Weights of a small transformer language model.
Architecture: no biases in attention or MLP, tied embeddings.
Each number is 500 + 25 x the weight over its row's rms, rounded and kept within 0 to 999. Layers, rows and columns count from 0. Numbers have three digits each. The size before them is the row's rms in percent of the matrix's.

# layer 3 MLP up, 3072x768, rms 0.0966, rows 903-919, columns 384-575
103:558491501488523460500483444456515499474495506490517475541483511492492536515511464487496493577521513497535490475515484505470498499473510518498490490504474467518509517531493489453491488488461514471497499525501510483469507469494468532525504505496481503551490506487503504496524527503546475459510485506523502543498514529489483485484489544483432501505484503509509465482488469487501496487520439491483489550485474505522484481494492492533477481471487514508489437471507514539479500565484544478512540499491491506499483504488518534509515537482490526549513555435525513510447490479478551470
094:431494491520520510490455494491539509486521499518496525525519490496522525552478509511517465519464508503500454488494477492479508486518484546502530518476493516509508499501527497501520494504503520548462490504525482501500490557490484499498469539478488527460472483516496505516512488521532482482491483482517549506488452511492546501475481530482486481486534482542488493482514526511447504480473498524486523511507472514502485554488488486498506504506498469486488487503519450520516470524522523477474470497482535485477459527517487555496504510474512497478533491533492516528532494499527515518
106:486488541479512451545537510504479518475491455476559516489524451506480510488537505495507517497526517488535466468482466470482507518456532471526470474520557487494486485494468457521494522505458518485522472496518495494517511484567481488475510522465475500503531484497509478465513507501512543479525509506479469547494478517527495472520479475474470480532480482487506509469493474496535517570510511496526473543524481516509558519492479500519498524476523521485483530498479525474515543501484523513488508502476538513483499536480501504480499509443483513543518469450509482485562512502504490486
116:515466477498465486483492494505472511504477479496489461481488496485476522528506522509513521512494514475484520475526490539536455498497523525468485483530533486495498510478460514509499482519473491477468552507488479532492482512532522501496500500457490536488478488542447513535495528506464493527510483510503468506505500495447518526506516504476499480482497492503504520480490523495567520504487535538537508475536462490488525502508526506544483488443476486454434479512507497565491486491525537554490508502500489487491518511546478532472514473456479464512503495519484504468513494506541505517
097:515490565486512493505487490507494482527511485478435487531499496500554509540440509498492507465514562532501507504480543454496507455482457489455507508482505540503487492494485489459481469482477513530437503521424552513486496535479461487505475502501521534483457501480480541547498494528495481459524489513491476509518514545454489493487508475478531479516466503501477469510531455406509527487516507517496507537519489514495499503529559488482503518514510514465461457483459499492484483481480469515520507509511469532490487516501558455515522503454512484475473528518503521517489508475500462479
095:511500503466462511515498494540503547454514545510481515535497461486553477507485487506520518530498518492483518511515477502498487494481505474492517551475528525490550523536474489527483512534465551526506441547507493489473527470499502476491519513516525495482495467492528540505525497494470507501475478492530523487536515501484497500525511512489457504512501499510471535517529499470517477501517538484521510480515514519536507488478480518517496506504463515505494454511469513497475538467539528562523509475525469467461514527461515508510478522473526492518475498494507494481515546502521539489
093:496517483477535506478516467501476499499522490509513512510497535497535486496537478508520514496519482518467520518507517514514480512525490479587530479542510496511534554563476537461532514469506493507531508517502517513516511481500482450511507486484520473502516464543542449469495458464495515522509525498541516485512465562481518540505503539498542492495494530473497501484523509463432497518455506474474475479500515528510477479519516478528517481518479521527492467514554497477491536476511415493489519523511522529534546516473500515475504482507526494531463502481506507492495520470502509475
099:511517500502527477461552497475519528501515526510524502521522514472505478533528532482484528530469552520449505485536472534516527464501548510506485475461485488502458517502521463476502520495552535508530495477497488515515467507479490471557514523481478487491539478549459472497504454517498498482528509462461494514524497514471518491501495527509489518522498505466481526477516518495478519457468524515495464525477475504536507527511501516492551500512489486470462478468480531512479526501489525509501490459473495487464497465472500491482489509517493511484484509505557460531509497471521518490
098:539472512450504486481495518514480494502532474517478496490523496439487504509513493496539521480461473488546512531461509515524473490476530518514520493484486499522538427493475512509469469522489504521507505538484518518488514494504509503509544531474522511456471566503487495500537528507516537473511484549483522512501491529541512526513472500493494495554470510477529481488482519483502520487524491475481503507495475507483535468476454475490534480509483470490521503456545448456491463490487497489502507508501568486487479538539474486511483524530509504500495480501469450472475491527488519483
104:515523494510494444516535509517471509542483491473488486507506478503478468499486470479460510468502501496527488477483475507494535497478511536468458506514514450505485467485547466534520488477485497475557469502507492511497495545526504498529482481486535486516525481470523468489494552556516467491487539477502500486558486473521528515465505471524486490463490456487482513502456497523494495534448529483503481512515448469553531477502488508519510490559511506532510442496494479511496549515524529427491496553504515470523495486456473477512450511490511520458519469526484482479598501492501489526
099:490540506505538550527541531529525493489470488488513498517498498511461544478494486509502471493481516502490501466487478480504478449534501503527488505478488488482502507513487463498532431523494489504481471557521458506488464517501501503447484534499494473508477500457467474486515516495482523508501509522499467537509520480511507494530510508491526496533565485475506555567493486525461460508494518509510540492474508492481519512502493481496553484506494514474492469526479507478453485470476517482465496515516443486508497492496513486485512516459488488477461508484496455520491523509492487470
092:467541473487480479529486493497491507507494485510495478497552494505503529508500531461478465502473518523501464521455493529522482497535528535473480495544478525524525512470525504512488480490462528490493521483490433503549519522446505492470497467440522492503548484479517524494495470520476505520463507501472470507521474501540526504508495488493495461502502520501541468501506502522499582508533509472460507515538509500488505489484471526484493502474529489487451504475521507562485493509503503472507525500503432552487509508487502490498527500507533486475487509492515503502484473507511460502
096:513544445526475500473533462495482473510531501516554445487499438500499483471489494454503478545532465515511499522505540463556514515460511515510500482472478536535500517478543474474471458508522477521512504448475477531493480498459480494518526458502477516481489514509491520540503482516529513484549483499497434513506482514530518480518479492533523489474518484509457509526517492478531546519511459532475514463446525495554525508486528450483477549541522509532523505488499505482488532466503507463453517524496525509497493530487533522515487547496537498457516520538528514489505561516523489491
086:502505468487490515508473511479500473478505523503545523507495521496548519483500516510507473499493462498511500513507539503485481491489459536513512486521522473486504534479537479475493477552487520444473493440494478489492510510545511515450491542549503507522529525503490491508539466472471531512503511527482502500470479537516519475552501483504481441497475471495494543486508523494489481522488482507481501498500516503451523445511465460473505554537501520501461527492498477512513522469465484514467514476519479517486520483516541524489478499515470476510488506459513497487467530442512512527
101:523499487508491518532517478466483472484514505470493470556495520522468488476532485482469443478542483532481460484472552510510513479531489490494515488499481456520518574502501512521493500454482515525473479458481515509430508471501480540495545510481515509534532480507478500510503503459480509474496479520516580519507518497566483581472483545509513459509502472520531544548471528540519528501505513515516447487462515490481520531515518493480528475479532520457559488467497508477441470498524572521488507473528452488465493530534486458512527466435535478493489450488492540515500495482513497510
102:450486533480493493482524489465496475476495517524439514524499461499492474540517497476489511465471484480458476559445511497540531491469533486513511499497512483489501483494552479514549530478507441546466506494550532482498513519503509500483491518504464475493532477489455505529525494488517468547497509502526481478475498509520487506503476496503527489428490482496535480496525487515500472478524498518497497496524514477498497503535498501485528427505539541507476496512506502496486498480495489513525498487497508547461499488475476540486547527549511508418514517501515507491532445461463501518
103:522517496508483483513496531530481506512521548559505512492433511470521516516486487492491477489446480488459460509522524507484490472502466442515483523512502484503507551503506499511507509456470566484507510503523463497534515509517503450493514467452495509466554522475461465493498460464502525499533488523506491536481462502531461448535506482524479507526524512482542485473487501513477499497528509510530463479480520491514526501468565507510453512478488544488509513489470475517492476509497498488449497453459531539496491504492475522474493500477499506471503492522479476462515559519470433472
# layer 3 MLP down (transposed), 3072x768, rms 0.0978, rows 903-919, columns 384-575
098:506453538469488499504507452519492509508480488480524510539527515471450526521501509502511477492501523459532490488467508494557489555512530452515456485508490517449493506444464514510487463509444434483493464483516488482509483488512458493476501508486500515505543497465494498508516520498508512482531490528521515540498524493515492482503559478529505540479466500490515523497496527476504491541519507536476496519503510455524468523459506530498487513497511482536456462490496503481538500483549529504464464500508505493548508516484529517529504481484477534472531488467462493514503519481508532481
094:503490516480474477524537522533475532460482455488505491458506528533567495503486440496502500509518504458481513507474517481505506479478497492517532483538509516509507480480526470526483506486505464469438512517465470461505494489470474524477482544518517485501484493487529488498461509528511525480505458520494502490458498483487503515512465513524464517450562547497504509504478495519450502501531487516462518555503514477489502483504521522463515479459471489470513538556501480520500500507490482488492502483540497461494508514536483509484503533469511519489513515479513526519518499520540480520
108:553475537478465479508503499562521495524477471484486485511556474465469510482504495481476504472504511516502520448495492461530535507491487480528532508520465438499472534519496525506474553478529525498486499493536503502511567485495478459504471496515509480488483479526536493469480515487514475500550462527521471489516465529486460516460513533533539451525493540493514529506525455527503518503503461463459498499516486533536502483479495461495509527531577539501507530555474485505501490471511481510502464494501544495448502520499540465493521498502555510512483449506484528528563453500502501489
108:503501518521478500505495521452502466574490488493485474491471496509489531508502511508459496463497529459512528506462472521490492540475526509526477473462482483486516472453480500482490499534510499519490548490507504570521512470481540552465495494484459516514525466505499476445498556510486510518548542501509542502440491490515496438503506538513514525498521466442441460516490503528473471501494501518530521479486516501545467482477495533465495535507483514515566530493488495480526503496499497482465517575506504458540523503461484506514523478520515517460499520502517506484514454506490488543
103:454458475509465502456512505515475510499540494527531523500513506505499529518496507494468490472482492500546484487496463488495492471463458493518501477451549495501521517463474490518465465511506513495485489462502507518534501511505452439506508459497499520508488493557475485505478477489490522471512485448523460504492530502485503527495519494510528493499513473498520546503518526495519508512517470465507509534540493483477475521513496512497550508481478482510527523512516467495495479523487492497502529521518491463514496545548470480481476485457532517472488508487509483512511522515495497475
098:501478503505479486450494522508502502510497543527465489499467495479519506507506473548491491484484510526536476534488502504510503504491533501498518512484523484473518532467490503464507511507517495487485482492518475547507524511477487492454487481508532486457503558518534489527515517506507489514487473505502506528504501577452535464500530481492454503472504512514478522535493517542462488522512500513526482510473467510470536529520539501506500543483498506513481445486511478562518518515475509514513537499501456482492480519485509505525502501522466524513470512546499483486501479490518491530
095:490543501491504447493469504527529515463461503466510485518482536504464468484533517515502512509474486500506441498519485525463489481554526502480468476468480501506462527499515453511529523519512503522471465505515499513525510470500499470513488451505495462483520539492477470534499492506507493494508548503419489497489456502487533498532543537449521498483518482493459508507474504478449488539486469526483528501448523509515467517500480528502473509507502583480451470490520495456502522469511456505503496522482528500516500539507501497506535527532493463463480493548456482495467517487513498496
098:499495477494505501494528477478462533503507460490514475506532465532466455529496507457514543504494480488483485523518543481468511495525528487587508505506505491458490499450554514532493499445523511498479563506525512485499500459497490445527504479506458520451509491504545503468496528511498507542514500551478478447526523493554502501463513463508501515471510492514511531473523502485531482493453534514502557543502461535514525473492502467501501501498522503506475460459536514484524534518453519466508502486486501496461504506513471498516488461470435462503479508495492471472509476503481475500
104:555493487483556488496494526465433501513455476506511492508506520491497496444492490522472497505476507478551501484468493462465525468475525534486510487497516498507466516467482496515493496504523496535489478444511499492505452488483492508523514498515499561408497529510507463444514473495508480520516508469550506508460527502483502503522513517488529461488496486517525492520497478463541461498495494499478477518491475464484467510488538532486544540513507533478508493565547500468498521496527476490505506507485495487510463522468523452537508545524523498509485507483488539511480522505524530517
110:495450502478504497492527479509551507528471461497470516508489481492499528502474513445482513501508490470512517486464485521575477495498496514483482526533509498462525526500522517495503452568517487506518517450481464452497527467498505522500534512495510453523545467502514519549517506465471537492505515525524501506503463487496487540538498540548470476518473503504473514497474530517485464529488470511480492517502480516525542489476475535483536504556501467522527502525533465476438527493472529491492513514496476464508517523492513457493497460538506481555507509545501486470454477525478505481
098:499484515497498478489507521442489455513528472491494501495496517471467508515471491541498479487484565476526524501519533493527510476506498514503538520504523480497487520510523518513485502471511474498505477503502507474546478467478519521523513513506473438539477503436507527517522509470514469499515509482528483487508452508513483488534491525512521561561496491505503481528488512484509464520484496508527506505501500485494501478485498524466473482515507508458528455489477478487517461497498490556470491486519576493514501510466500487546524495534503481523513461498512495483501492469502496492
091:559518469514552475485494483506516491502505519496489537485490510551494487493525447510477529476541518456523550498503496465531479457494499465517442487504529512510479517492496519528442512511494535472503494520533484482488474483505465512443466521461498456496472511494546525512513499507472489504482468505506535509508470518498516502472538506487499456517482482529524525442527479471506540481523504506519469468480513529474525526481476500543478491458468521499485494481537499540542502461460530497489525539446536504513499457491518491491492545447479468454520507479518485471471486527498518474
100:467435498512503542522498476485530561459489480477491572476505501515535501529541492499532516489505519501479529534480478484516492515532450438480510501463465502466500510513548526507527486501477498507513530523507526491506483496498440490501463485509556454511522509544468510483530528500488468500504489454543561495498481538499492508567509495457462467509489503489535518512466477525529449503522456494472479502533450516494507470485479487540504516491510461480523487504479507534509535487464478477517487518491554508527488532496478489484527488494502493518477489530525495557512458496513507497
091:526487496553501514542492495487481515509505477480470490498471534517464475540511476497499563510531487533509478512525498532510471524446512476548481483510495523529522509487512537512514483539489509488530514510499511491523472475444539495517539477486506490518527493477536498492471497505524505498516504494522489497517478515513493506453499505487466527514474495527463454517497448480484458487505544473491464474517490485513508502467516486487519530484485536535564508504488505534520480510499503521535536471509515454519548484497508518501455467465449537482529488515454533476523459503523484484
104:541503507523503472491476527466517505503487533499507485469491487470462472464521495513504496453499491547521504521475510492498512456527465475502468502521497494511482462495482520482495487540492524514550508529499468524525465536484497496490463481504502526493496485433511507507505462483479553545488449471490461486531502532464500477521488446554525495463484524488495518479513526471507490494488538548516516494463493500482513503495505511497493537509489494517470482566481526546479480467550539522521493493480489507475501471474527519540482515464462536514492489503488501495522483563538487540
097:524487496512534559534513534519512538499534505458463521517492520532463505523521493481520508538490512461460488555482505479505458504502553475505491481474510528474504455481499466456487546484505506510457508507503504518506512500472503491494479494467507516541480496509496533482485539518548519478497504479505531514483484496511500475507522470504445468491472466470532488504484460488508524545488514534514467486468500469542519517543508424529468561509465529501496503504519463530450477490519531508509521498456480492506440513527519444488511498498458503503520490514495479464471450453499532533
110:499499503480471502524517483533481446519548462525501497517497496509457489470503543562471523466503529514535520506490519507468500504518486516505534499503507511477492515451497537505487519490514475482494544482505458501527476522518532485469495508489517562521489523512527516532430518488454483488481522454467497501502552473452455515518518452501524484522495514503499458494521474502490468474511496460522472514537549522530524487540499533493517514441504502447510508507528502489535486490513506492530476472501466485522489510508494490503525499478494515498514470530508489551533505547455493509